python train.py --n_layer=8 --d_model=96 --n_head=3 --n_kv_head=3 --head_dim=32 --d_mlp=384 --vocab_size=2048 --activation="squared_relu" --norm="layernorm" --norm_place="pre" --norm_eps=1e-06 --positions="rope" --rope_base=49800.0 --rope_fraction=1.0 --qk_norm=true --attn_scale=0.198 --bias="none" --tie_embeddings=true --parallel_block=false --extras=["some layers without attention", "local attention windows", "shifted keys", "gated attention", "exclusive self-attention", "value embeddings", "hashed n-gram embeddings", "an embedding shortcut", "skips across layers", "capped logits"] --init="normal" --init_std_qkv=0.051 --init_std_o=0.0128 --init_std_up=0.051 --init_std_down=0.00639 --optimizer="adam_variant" --lr=0.00327 --lr_mult_up=0.935 --beta1=0.95 --beta2=0.98 --lr_head=0.00785 --warmup_steps=546 --schedule="wsd" --decay_fraction=0.782 --decay_shape="linear" --final_lr_fraction=0.05 --batch_tokens=[16384, 32768, 49152] --seq_len=512 --doc_mask=true --train_tokens=136900000 --steps=4475 --dataset="wikipedia_en"
Each number is 128 + 32 x the weight over the matrix's rms, rounded and kept within 0 to 255. Layers, rows and columns count from 0. Numbers have three digits each.

# layer 4 attention key, 96x96, rms 0.0902, rows 0-95, columns 0-95
084189160165149109183101166090218088085172120057192147095059126145145150044090155166153146158110157117188190118105150156187152060107102083135104173149096141153182078132122127106121129137079160142120145123101095166143172159145105186031147148145061065068140168114143043122092132145134115107
167123123127174082130182105118116157162112165150092173126171151135131155169115115159118094117141107151138095097080129146119111108091139116159118141159139099133106146092070127123151165182116167172139112158112096133092181131141108114152133093158124096104100075132123134117150151140105115089
090104152126056133144148081139134087066126154149177127128096108137150133142132139161150129126130172116123153155138111093153175118100152141148126156097141144076144133128155133122138099134120060098118139135129081105107078167115127115113151163122123120146136119134131111163140129140144166126
159225126150153086136149132112224137042171105054151112069099157150135132073090143141093068145175081138162190146069135144183107061174088048153137186195137117174155074110133139091149154107114171137123148093073119240139176144087120232086156147188088066097128131081121054169098137153146105107
109074148092078143159143082104106142104106161192141114190119113169179148166140117125162154115145172129113108129130115091107150171103165147104120136080127136090099142132138130116100121133154084103135137149151110075115094167122137101146112095126130120144095109131137132130146130133168157137
155238142148108103124176107111215147081164089104114148104094129132114138091052119155098081147148137155201149092083175121173115050131132060146142166197132136168139111103107126063154171091066136131163174123029132199151154130084137211076147163141102098134156130079130049176090130160140146102
133046093069088119084153175131062087177109181149166119109165156125116123193190135142120146093084143108044066135172129128074088153120140194123110091041129142094105190148116109221121086158153094147138139140193140039129101094146124050189113109113175130179090126160116219061135114127117173145
105089120123103167192084095102063153112103119175146133178140124133197155145136117118198157095141142143091092128127115127124108163116130166122098096102110118122138133133115130113128123144164090111122144137168103095126140124125106073139093094106135112126078144166129121119128123137213139160
160193143173120122144166068118190131093182103103094111124137136168095120136058091135128177211168080111173154072119126148205146114108111066141146168229107131192109073115077090083172099150086179074155125107059127179147097181051152226093162151153160159160149104117113063163073114146094086102
161172088141148113113137152120135105181151122077170160047155141101085110082110107156087087132099126121137157134160154138137099074162117100162147146123136115118140136118142120135135159088086141167145130126114166131160159096134125119118143193133106134126186155111153124109076132150041103129
169232151193181098171122042102174156059204076064069192183054101118122168114046093108182124192229074174224168097067101144242244072103090030146090209246128119164134034134117102061141165143060146075110110114051073191150170179119102255063181150157122123149188070156105015218053147057120053096
133151115139129127060204096110174132126172175083127113113128151134057161134100103134091133146101079104165122146141143115145119134152134070127203162169178115155148114055146173096110142182123179093123078144062145164167112161153180179116137157132132147140167096087150124125136110150036119064
128062119118160114130139186160070152146105210131176132066126086120168097148186189098081123131143153098090170168121156121078172071112178137134095102074131131079084149145153078190133085187156075090113137123179177137090087201125060109128144094142109167152132104159158165092189117021123095102
124127127135108150211132054136083147063119129141068121234114139178212156183142077087163150132163076115121105123106154136143112145098168081108140142122129106180149105114056090112152129233137116050115170131127076117144132192133139163110136078109138143122095093161136093162137138149218120087
121212121112105110209120097142103096100147087149138132144145072170120134197142114112138117105124102161136125059135174076125129101112121122134156127079084090134109087178145181137130158137098131180159193143113116142045173090135130079140103122147100160136157120127115157148128174076140094152
111097114122128135102128138087216144131115125079116127130104157170176169151091149150204154126133136161122106081076103200109186239145106161082077097159084137149139099147081121175116110124091168103182115137102107109133079169068142159135088129142196115139117095130135124116136106099127108172
130122102134149102154115133119161146145128128173106176158074093061048094100141119090134133122121105120119146096117169133125192158156146151102132159133096104071077085110140099145110189087146169181120153127126144164116111145076114124151112112140157155147105104127087167230145118108108083156
144088112194092139097097073068094166129134119173125144121132116124066098138086109106169109108125191093087132104076099166146177123208137158146127130154118138119053149184130081194113196150144117117139151096147148152126117159048117147121121143146197110129176115136127076162158084075146073135
115106091139149155196068140133085137165125087147126173099094113134160153066075154152145089160136163151152113108113083189154165090108057153146089119147086109112165118152132124145117155072134150155162149096198139128126158109151104097145129127123147089120179152188146074127101101104132102180
060067115146114151083142203143177106130138136162078140113106160144077154122146148156116117150101131146157121141145069122096180141074162110137101093130143132075146155102117107155105141097082087084183102184148142194127073148123185171163111156081158193154147129082131140149112094080095145129
184177153109168062054104165172198054118134152123102108135107120097105098106175115100047129143117090111113205176148130084123125103148150110068097141102162134077087115116155107145143135078129147106123161145124168134140066152118177165141160133120119212126129132095083164151145175146078132114
109138122145105119134173100134078111109086170109136070087136105149119155121123127087138211148088128121097143126106111120155148101181093155115131135134127163129175144150115092099173101115159115086120085108130114172096091171167139164106134130166152196152137122153085124148132111182147141136
109107175083102039134176148117146127091163086187149158161111145050038122131166111147160123103144144128128125105147118150129225128106155138128144133089127191051114132179150139127101156145110085157088145119121134153145131063046109149152126117146110108099072174129127117162137143101078114107
203158124132137081090113107113135102132157096088175135106149147103134093106130151139076056101108133151101122138120181124144124084139173160102142088130190115107132109164155113185165158132121187128102163095103104113124131069127103125114111154119121132157135142141113118090136153157142132131
163107140160120114123043166060155068129120084130093089106110105147081067120144196120103131141187121153115164115159108097149197082152130172136088187136114082108042150178141099155090154116099156198151154086171163146131034092092168142137180130180055142114181121142103129162151166069108114169
115131106158060093127165089132096094138125102156155146146110100161148129175134111183119048096143194129108073120135119092125077099140185077173121115080185131202104152137123108156149179255076073159182176101101121166130152094150135131103152118101094131114123172074165074114123139172169125078
147149095164132123116149127126138113159142172132178107111104110157102076142119150126094156134149137115137105138141152095128088121165121135157157133076127076173095131103136128123139095205170147133121093094146167137103094166146123108081142138143134159131148096122144137133155098155080111105
151134165092173168174110085089109110054099143169109130157174149163158110142088110146122129139141125154198104091071131144134156159062142128091127104155065186141139177123168143072081092090133140103154108091122146114118150141060149092126102177175135099147145172109125109116133117119138160195
100106151088111114193095108090132141113109082148086167164087117166161156160144117128199156082179112149132130100132136135119172162090132126154095166139112105121108069175122136114108157149088088105145172124140088096151171129060145160169150133148090077117081112175105129128096166054187121125
162170081077174120126134111122136154123158111160072101143154203092109118138178112089130171120129063141113090144140150151158141129193109160094132132099076102140148115115107116047179101125170126092091142092145124108108080111091156113122139169111172200101139120148106144190181148139102110129
115109177131148100182093155102120112121071114099128159142049101132169149089122113121127115143135138095129207119124156150133157119076124117135094152145175133099108089154126086153099158106098136108123136113123108120192175120129148171173141085174067090119050141176090135097072136161203147125
121147152168099115188086138107093092110112111122104148120084068131095134118138093101138150132132115164134200103125125114156192093161109136128081168106100099095079133172117091169127158081109113147138159134143128146112141134117142139161147110204112159088134122176074129190096158111135099152
146123157134127120136111118097131112120077143120098126149132120144130097132149132159110142106161144123133143123143140121111106124145136111110084141112143137137140132146117171159093121084085170171131141119102143117104105176133122131142154161115137154120154098136132156123131112146121127090
096104163126110138167119135133095140109060143169105165154129131113117084109132118153142088108153126083162168060118157111112135080195149147065149138090157137120119144159101117200124157094098086142118125093098157160114115121121159116116144166120116138115142142118126126167163109128119170104
163142121169134138116166148091119124138173130104122148118123130115127130133096120142158112103108123163096136178131151139154126137108121111132151108099133120107123158137102143094128131093111148159161119119091125095128130167098107175129077142138136163127146128106167125115107108136141114116
132101097127119158161132133143118154126163109136114136129135127138153139142117127063118116136133119153136094121135130107115086121151152139114101141146120134118131117117146101107154111125126104139106153132132118140120135120110138132145146144100161108090137130106123146115156156109147139153
175137141135147110136123108181139139150172103107099112127134104131138117162112117096084115143089132133109129140126140137129127142099111134162145112097108153120163071106146131109116110137153140129148118139138112128132138119130123153121144116163138121121161131155125116087106129118140117126
110139167106123134127140145121121102126112101138118117132096160132127119110136130143126133181178149109184108118151155144133128118134120089120079144131086103175083095126093143132122167092100148124141132118096151145144140144094139108124132124132154145138110118129126130130136109135120171118
112121097129136148136096137106125127114107142138178157115137144137103126075137142120129115131119140128142139121144094104152129128143160145121122109109122077141123168143099109135129137164151131120132142145134121117125128167119128111147134124076131141140110114128142110124143144112126129098
128132107134134155118131117125123129099167130119122152130142067081130137194113096145130165108077126137081149131103144133131144154136124140170157112120141144082159112143157146112112080125123139127149127124117132132124100108171107184141101120141104115145161103150132143105122124099126094155
158139136116101145130138128120146143133169152102085110145171096139116187129077125096153153114106137109110106136119163102074130130131103139146167146118095152105172084142097166132172135146103120141144101150126132143105159075154156126096123133138111100150190166093095141136075142122136120143
137091128127124132131159145133139119122057145116139099138133169138115093112176152147143135149153141108153132125147124114126094101120121105105105146142121120154120143124075126145118176128129121135118155145125141123122153160109119094149133132121123125132109111124113109142119132144120156111
089064145087149114149090142150087132141045123172161121109165100133150046132162187168073111129139166168133097155126131153125114130152143131105044113103132057109133180098158138127124149054161145167113150112168200104147120134152092068190147117142145156088125124155113128088154108176151087172
137128109127063111127100123089163148124173128131132125149108131085130143165065144157150083131121082104085160098097160174104181161169140112111178129172151124159144080123109125118171172166097095106177100096121059137180149110090123154069155158120091057161177168125133116125105131099158172078
146142116119083144175098069100159089134147139133097139127197110141130151165058118110144135133147096130117107132111143145136109111134126135141120142110077115121216120111095143123119151158100154138174118149093136135110149133097170158096117148171099109138146127158146148170114159147139111136
156110119114144110107161106094142191168150164130128098116159108194107147128071115099127141130083188107142137168110133060084108129167086131153149126136135198118145104085173098088149118130150116129152081153141135108137143147200150133150128125136185144156216136101086114116110092150084107123
195110177112117067107181149125171140145082128117126073147156158144115139174179123133159085134184156114104141096165119119035110127142060144112124159093117103125129106129125193161101115137088104111151128145097107126149122100151124126128098130120114163113123109116135172099089142170064203123
129097122171098094088133146089129131178088132178150087119178145177106138123158094124109064136151194115165163048150176089133106149121155109109135139079123118152127163118091115127137152090140087125070135119117138117128135147090146111170131118076135145104087197064138138107206101202130119146
171108183109122048133076142124187096122134069117156100091136190131095126187087100157067175105136135152054196138116039132126192125142100145103086096143170170093079095140232120098061104076120150133205079105141132080147154182106134187115130198180097124129220149126074137093107115144119146112
063033148161078178109021120143099097165028206130107113144135188141115138119123116141148092143085150116123154132130153226128124111129121092072097087139137139136126123079171105153087156057125097144112171128131176134118134161121185120169161138140147114147134202081142082119169157194179071199
130129201162110148105118127147159115153076180112131069102118155136125140148090088177165167154132199149086154129126162157129160176158090130102111135122145084100085106137175148111148085062069112121140070156070168127146132183114112144133091115132066116114213133086169126090099145181115142128
152148104160080124104131089090198112158141131103179153164152166063125193161130078140156097060170130097094168151077167125089133153137120143117170116097076123203127121115115104085141068141151077131142080178132118090199136145084103145116072171063125075088092148137137163132138124178152167123
122054064145094143139153145138103162155092116077119185154135034169125053172122129123096038119061141092180053142144174074117055118123116114233090106118095152199141160142070090145112185142182168140124167122199100073109123131186179129196179087109166065185112085178137148111161079170121176099
138123178154167071110166135146137165138095147109109092154089151203080112182170145107129149105117200064171180071109081054105147168181142062006096115168145146171074114062151139108112098095164123070135060181105126099119105167169165128119111138082110169115184115145127170169150121124143195088
090094132082121151149139124098141149121103175097133136134130097170135086171159181098171068127103141122123133073139219177088083136107170126092152138119122034156118169126116156161116200128116133057143139130114083140128187142091089093093133161156048096118146113177211172139129085138114195103
186150117092132168089102108143150065113132147129138140133086141069127151178120171186137162137103083148101130113147070196087127136108148129159081124137067108141118109144116187087102138102081107161238085165134139134109131185089153190076113151088063107167175083126131142133116103066195175132
146055093130153159172136132198121116105160123092083138134072103157135096127143152118114135134101082091151119200128147137097134125076145121084144110127115156158155084105107125114073135132141147102155113158146123094152122194147117173092168144108138116180091143184159143148097109136123173065
128148105131120078150166147157155070100191108205079171174084107067181171148115135171102172123113089137135146124142106125071119060090166152159073123191080035116185082051131112166156106180203118139098119076136078110108097128172096160132156181179115158112051079233146122042190141092105138109
165170175156031132081136131111157106103108084205118119128154117077102186190108067226182122111149158122097172128150146165133169137137157115131130091091090096134125164104099150186164063130080108116130096110072138132116167115094096195106130194087093122165136142024177114098210109134111150155
069147105117143152154179162147134139141105152109066108075127081126167117107118160141131118101074139142101133125127103089099085126128127169139101142131102117124142130080200124159161161168179134114095120117138196125103116119162125092138141113171178098191208130126177108100143128132078094158
140157115131103051135042113125145108154160107160140110107020167125131105159110116173117111110168158159097120123074146126150111176122107093160077101116220108117087152139060104059189153098114142131159151110155140179165157165063126138135191174104168181146165146121147094079115168147177046132
182109126117116111098148136125137155176108123121129090115155184105107169154140092137155138110109183106083170153147105112075118115146090151106137156123133152108126134127194118120112108115114085122115111132156114107131148131141165138159094147105146136145121151078107128103098123156095141134
176160128065058090086106112144152151109135094120130132128190139127107216146116100137061147120176109117155142112147177145172164098100090159146138091122124133103069077160143122149172110116162135135149125104175169142214125112133091181158123102126078088155135095089049116069171142101153065105
141151117135136144109121108156126143171111115157180115108142099124141091099124175109210137120062211059117163097147107209125136105084121120082115097135105119170095154125143135167118160167194099060194091101105123106142115153091110049095175135169130131199166129172129099120154081168074151095
128062133098103158095134185128130187129072155174131106178093114144138074190202116133120128107127163101148091108168060078081111133144185136128122105123133150108077140131132135203106134146136092115102109137200144079154160086131123108151113108106143138121116128109077148120130162084084152120
159170172117105146159148127128145108095140137131145092112135117109138139155113111085149142140109130140139154141110120126148155123115111101127142122126141148125142135110104109101146160111157100112120114101150109150113101122099150147101163159100119148144125148129165117132117139144117097147
180185125157151102137173110143144080110149102117111162130110152115109160181073145097136076123134090168138138120104132166157118087133105106141128123140125123167124129123110134080174169137144198091155104107090125170094118139133158156157157134175105080118174042121185134140128093154110100099
126088114086155086083090152152115100163093159116153110110104141161114118158163167130108083068152122112097086138178147143094068156193166152072102095101132127143142146139114163138135163132123138199127136168127203075127171112152140100207109125121099119121145133110116128131150127123104128150
086120122172095158195124084120117164126150150148126136110177127131134136062115121172183142148091161177120153116085109116168171134113077149156157120131106139127160137119142117098141104106145122086119158112129112133095093119104118102076135134073122145135102161140157074115121145127167098146
174152110193137062163174075168116079073187150137118177178110121107093176123092106148104129190088127170140150090075144140177155073041116100157127191157103148111099128117126134100146156091135168094130092125109070173074108116133176175049195176168117120165168095122163121132088126147115092084
112154045121161117123129146165124143192161109160151166061104131072139147050097143211108155110177162135087076123128122100110079131132133138142129113109120166154115134157159111151100146120133091140099138139101154104127159123148079118156130163086162089147150214126073114107120169117113073161
102083147033120149078081210097118143174066142148201118115140138141165079145149193149112136047167126139105077147170145136097120108159133150157088072104141118145129162119137152190124137127142156129117140131147208044154136143077035051203095063094122173131103116136109161056184122152130209087
163084099165123124089180088106128121140132166162131142142093119117125147103138113142140098165112148095137148133125124118115117135098144104092174177130111106133120144116136160138121101099114112082107117147090135141121127084147156152116121173137137143195154166089111126120080143146096128120
122127139115167194125080194091102145199113125147163100044166098089121099122163185096143165036144150134080110170161122139060059116154114188095106055087177104142134133141113108167080138101140056157151140169165216085127170099180075035203107091123163155103139153152085137094156147136158120208
078049072084162159076112233119095099220059132198210097038177102096139052079215196189060121009149187154065111149208121172060026121165221182131069081055101087119111209131135100201152155047167058145083158117191255088130118093080064021239091112122120170082087217115113241030165151164147155179
108186129106142139146084180174128104141103071104142115064154144131158103143137151133120184076153106174075091142126146146139117132113102163170094074135121137117120118167127084134150143111124133166148158115150138124121129144114098112162116095128117115062105144166133121115166124111170110185
128146085228098132157117094114103134134140151137091163152141102151078143109117087133146086159104153119143149157098109091085109084119093148131149172107115177136141147093126130132127150116136087116136113148125100157098142079171171138124127120138170165158139146073151108138095127169125128142
105055104131130118076153158103109128127095163173132113150149113145048046191180161139151065102106203056135169122157115122034083105145149168118101132059135099129114177112142162166164081096184089113131071134198165120062124090134162103157155139150150185135128108136157207082114124160117189137
127103118076162129119135146116115142160132084140086152196081158128077145108150142186188132103168132077116163132127140115109160062066154093220109141064098114133138195090111154159162189137165128132060114125175149114127101119091086088120096125110042109083075114079179149114144186158135190068
153166105085143145086066110098124120122148118113163126083082126170142122190084168093121156092176153124114127163122139131163115150179105102134111080154132092168126062140108165113114144165101171121134150153123158151154147165118070129119133140115165151123179141159125082154160059120109110126
124062156149151148100138131162138147121096120131118159144090120127112150126134117100123136133083125108138178151145121126116117149099121132119087094123134101132146104126164080105138066110144126099118142127130134075073147142132152148145136150180177127134158129178158140141123154131138148083
089065166096130167127080167108103056158097153126079140152102098157099111136107145104113089140145122143126113142122124150144134129117136112122127126139138124161185119075081163148119153122095137178147140176160113145163139153150167104133127079166104113157140100112087105148121102114154183125
164091095148129062113148126091119141178140092166166146096122135129138157149128167152138144126113134100129147105124155106142166164176113090160162104107143202126124102123092106137115118165162098157173155121114126108156105178089124118056117111109169115167108097090151140083152087139102168071
107092153110122109096114146098122143159125157152151144116108146145159142101130136085119148145071115152070122118094148091142148195153132094154201141097143139128137122107107126115123125198105141155102161141148133129101141184104122086092101127097149149148147105112154113128106150147091155123
166142123140116147175152072144122098105162166110161120092121123020103166104117105136178122153068135161117152200137124145119105098070139167126108074101133144135119147142116129123141171036171148093123099144156126167111130101158120115159148138133095104126147161120101081135174166150165051131
104063152103170154056170130094126149129172212116127144178124120131143130192153126100116139120084121058171117136170103137106103181098172090096158139132132092111113120113109147134146094133165110127146098127158106084159109124115087139118147111138131134153113135131154169135110080115106155066
107131156132053137134129070175089194134111136098147139136131143129141095150140117101154181160106127120144137159091106110123153104191115125124103110126103156135163093075123128133110131146125153084086097127093136121150132152131110163122119060104131157203086161143132117179179097175134151110
099167162126156163152127179127132094088123115112121160138109126128122166091156135101109124091108082188101109128130118094111122161103108126134140135196153101100123141121105086125168134150089150138122227059121131166112147105201113120178061129198165149079123091101114127116114149080154085199
130159149108124132145114135129132123086100150141098145158139181084130133158107094126090116175102154145131065082107126093117135123123170163183161096097111126110143167141133116136165106170088168166124135155077108028120110141141140134121107168112078125109130061113117142138137155147167186112
124170119145133128095075148118117186137111090107120103127155151137149131129137147144098112112148144118154101133104167171133109142091136085182146108150095121156099160150112177129083165144071141108085204125100138113117089136091095113105111129061121129148159141128174143129134139169190141078
145081093183121149098134103122097110139117165156100112153047126188108054122143142147065109198163217089142127123115098124098090122144178059119076149123104142176145127082126084090095161139164074162115127129168142144116134123175116134159125148154149147119157154096139105169115111188165114100
125155173088163075086068166108172123110127118121199091148144129168151138133165105139162156070105104095081168128150136118127135105113096114140187146091131171122075170190106140132083116104131137110111099107140088109206096157142091159109111137132096145111138128112154133140128153109105148066
120178135088181182127122159157150156081121149073052102144161148141127119158170094129127120117119065097181102144157125121127070149054126122151105122093121114086140159160125121113130154121077135191148126151130108135144141121121135176162118139144108090068102127173107122178149141114111139143
125091125124118113152115104130167103108093108096214154143099152113073064135129157139146143118139159120162129122108162153093136135152111132142060117138161170179118152099096097131140135100151152110099098106123114121170119208113037139107150100166111178114158108177124101162148140190161151053
145149135090120088141133121172150115121147078107153121116174141112115118065060133137085161099157098145148122165145125131136145091120114154133099111154141095068124099195178118107112122102098179117087199103111115150073200106135145140164127205139201091111142153175083133081155157093099079179
155117168125128091114108110135140116081120159149143053181122141169145121165169119161128188157128145097114141157160095091107128112160123111105170124113155132078063107169103112106066112099126147122157144107125109139153139116207152183163117117164117091136113143076105136122148131065146095150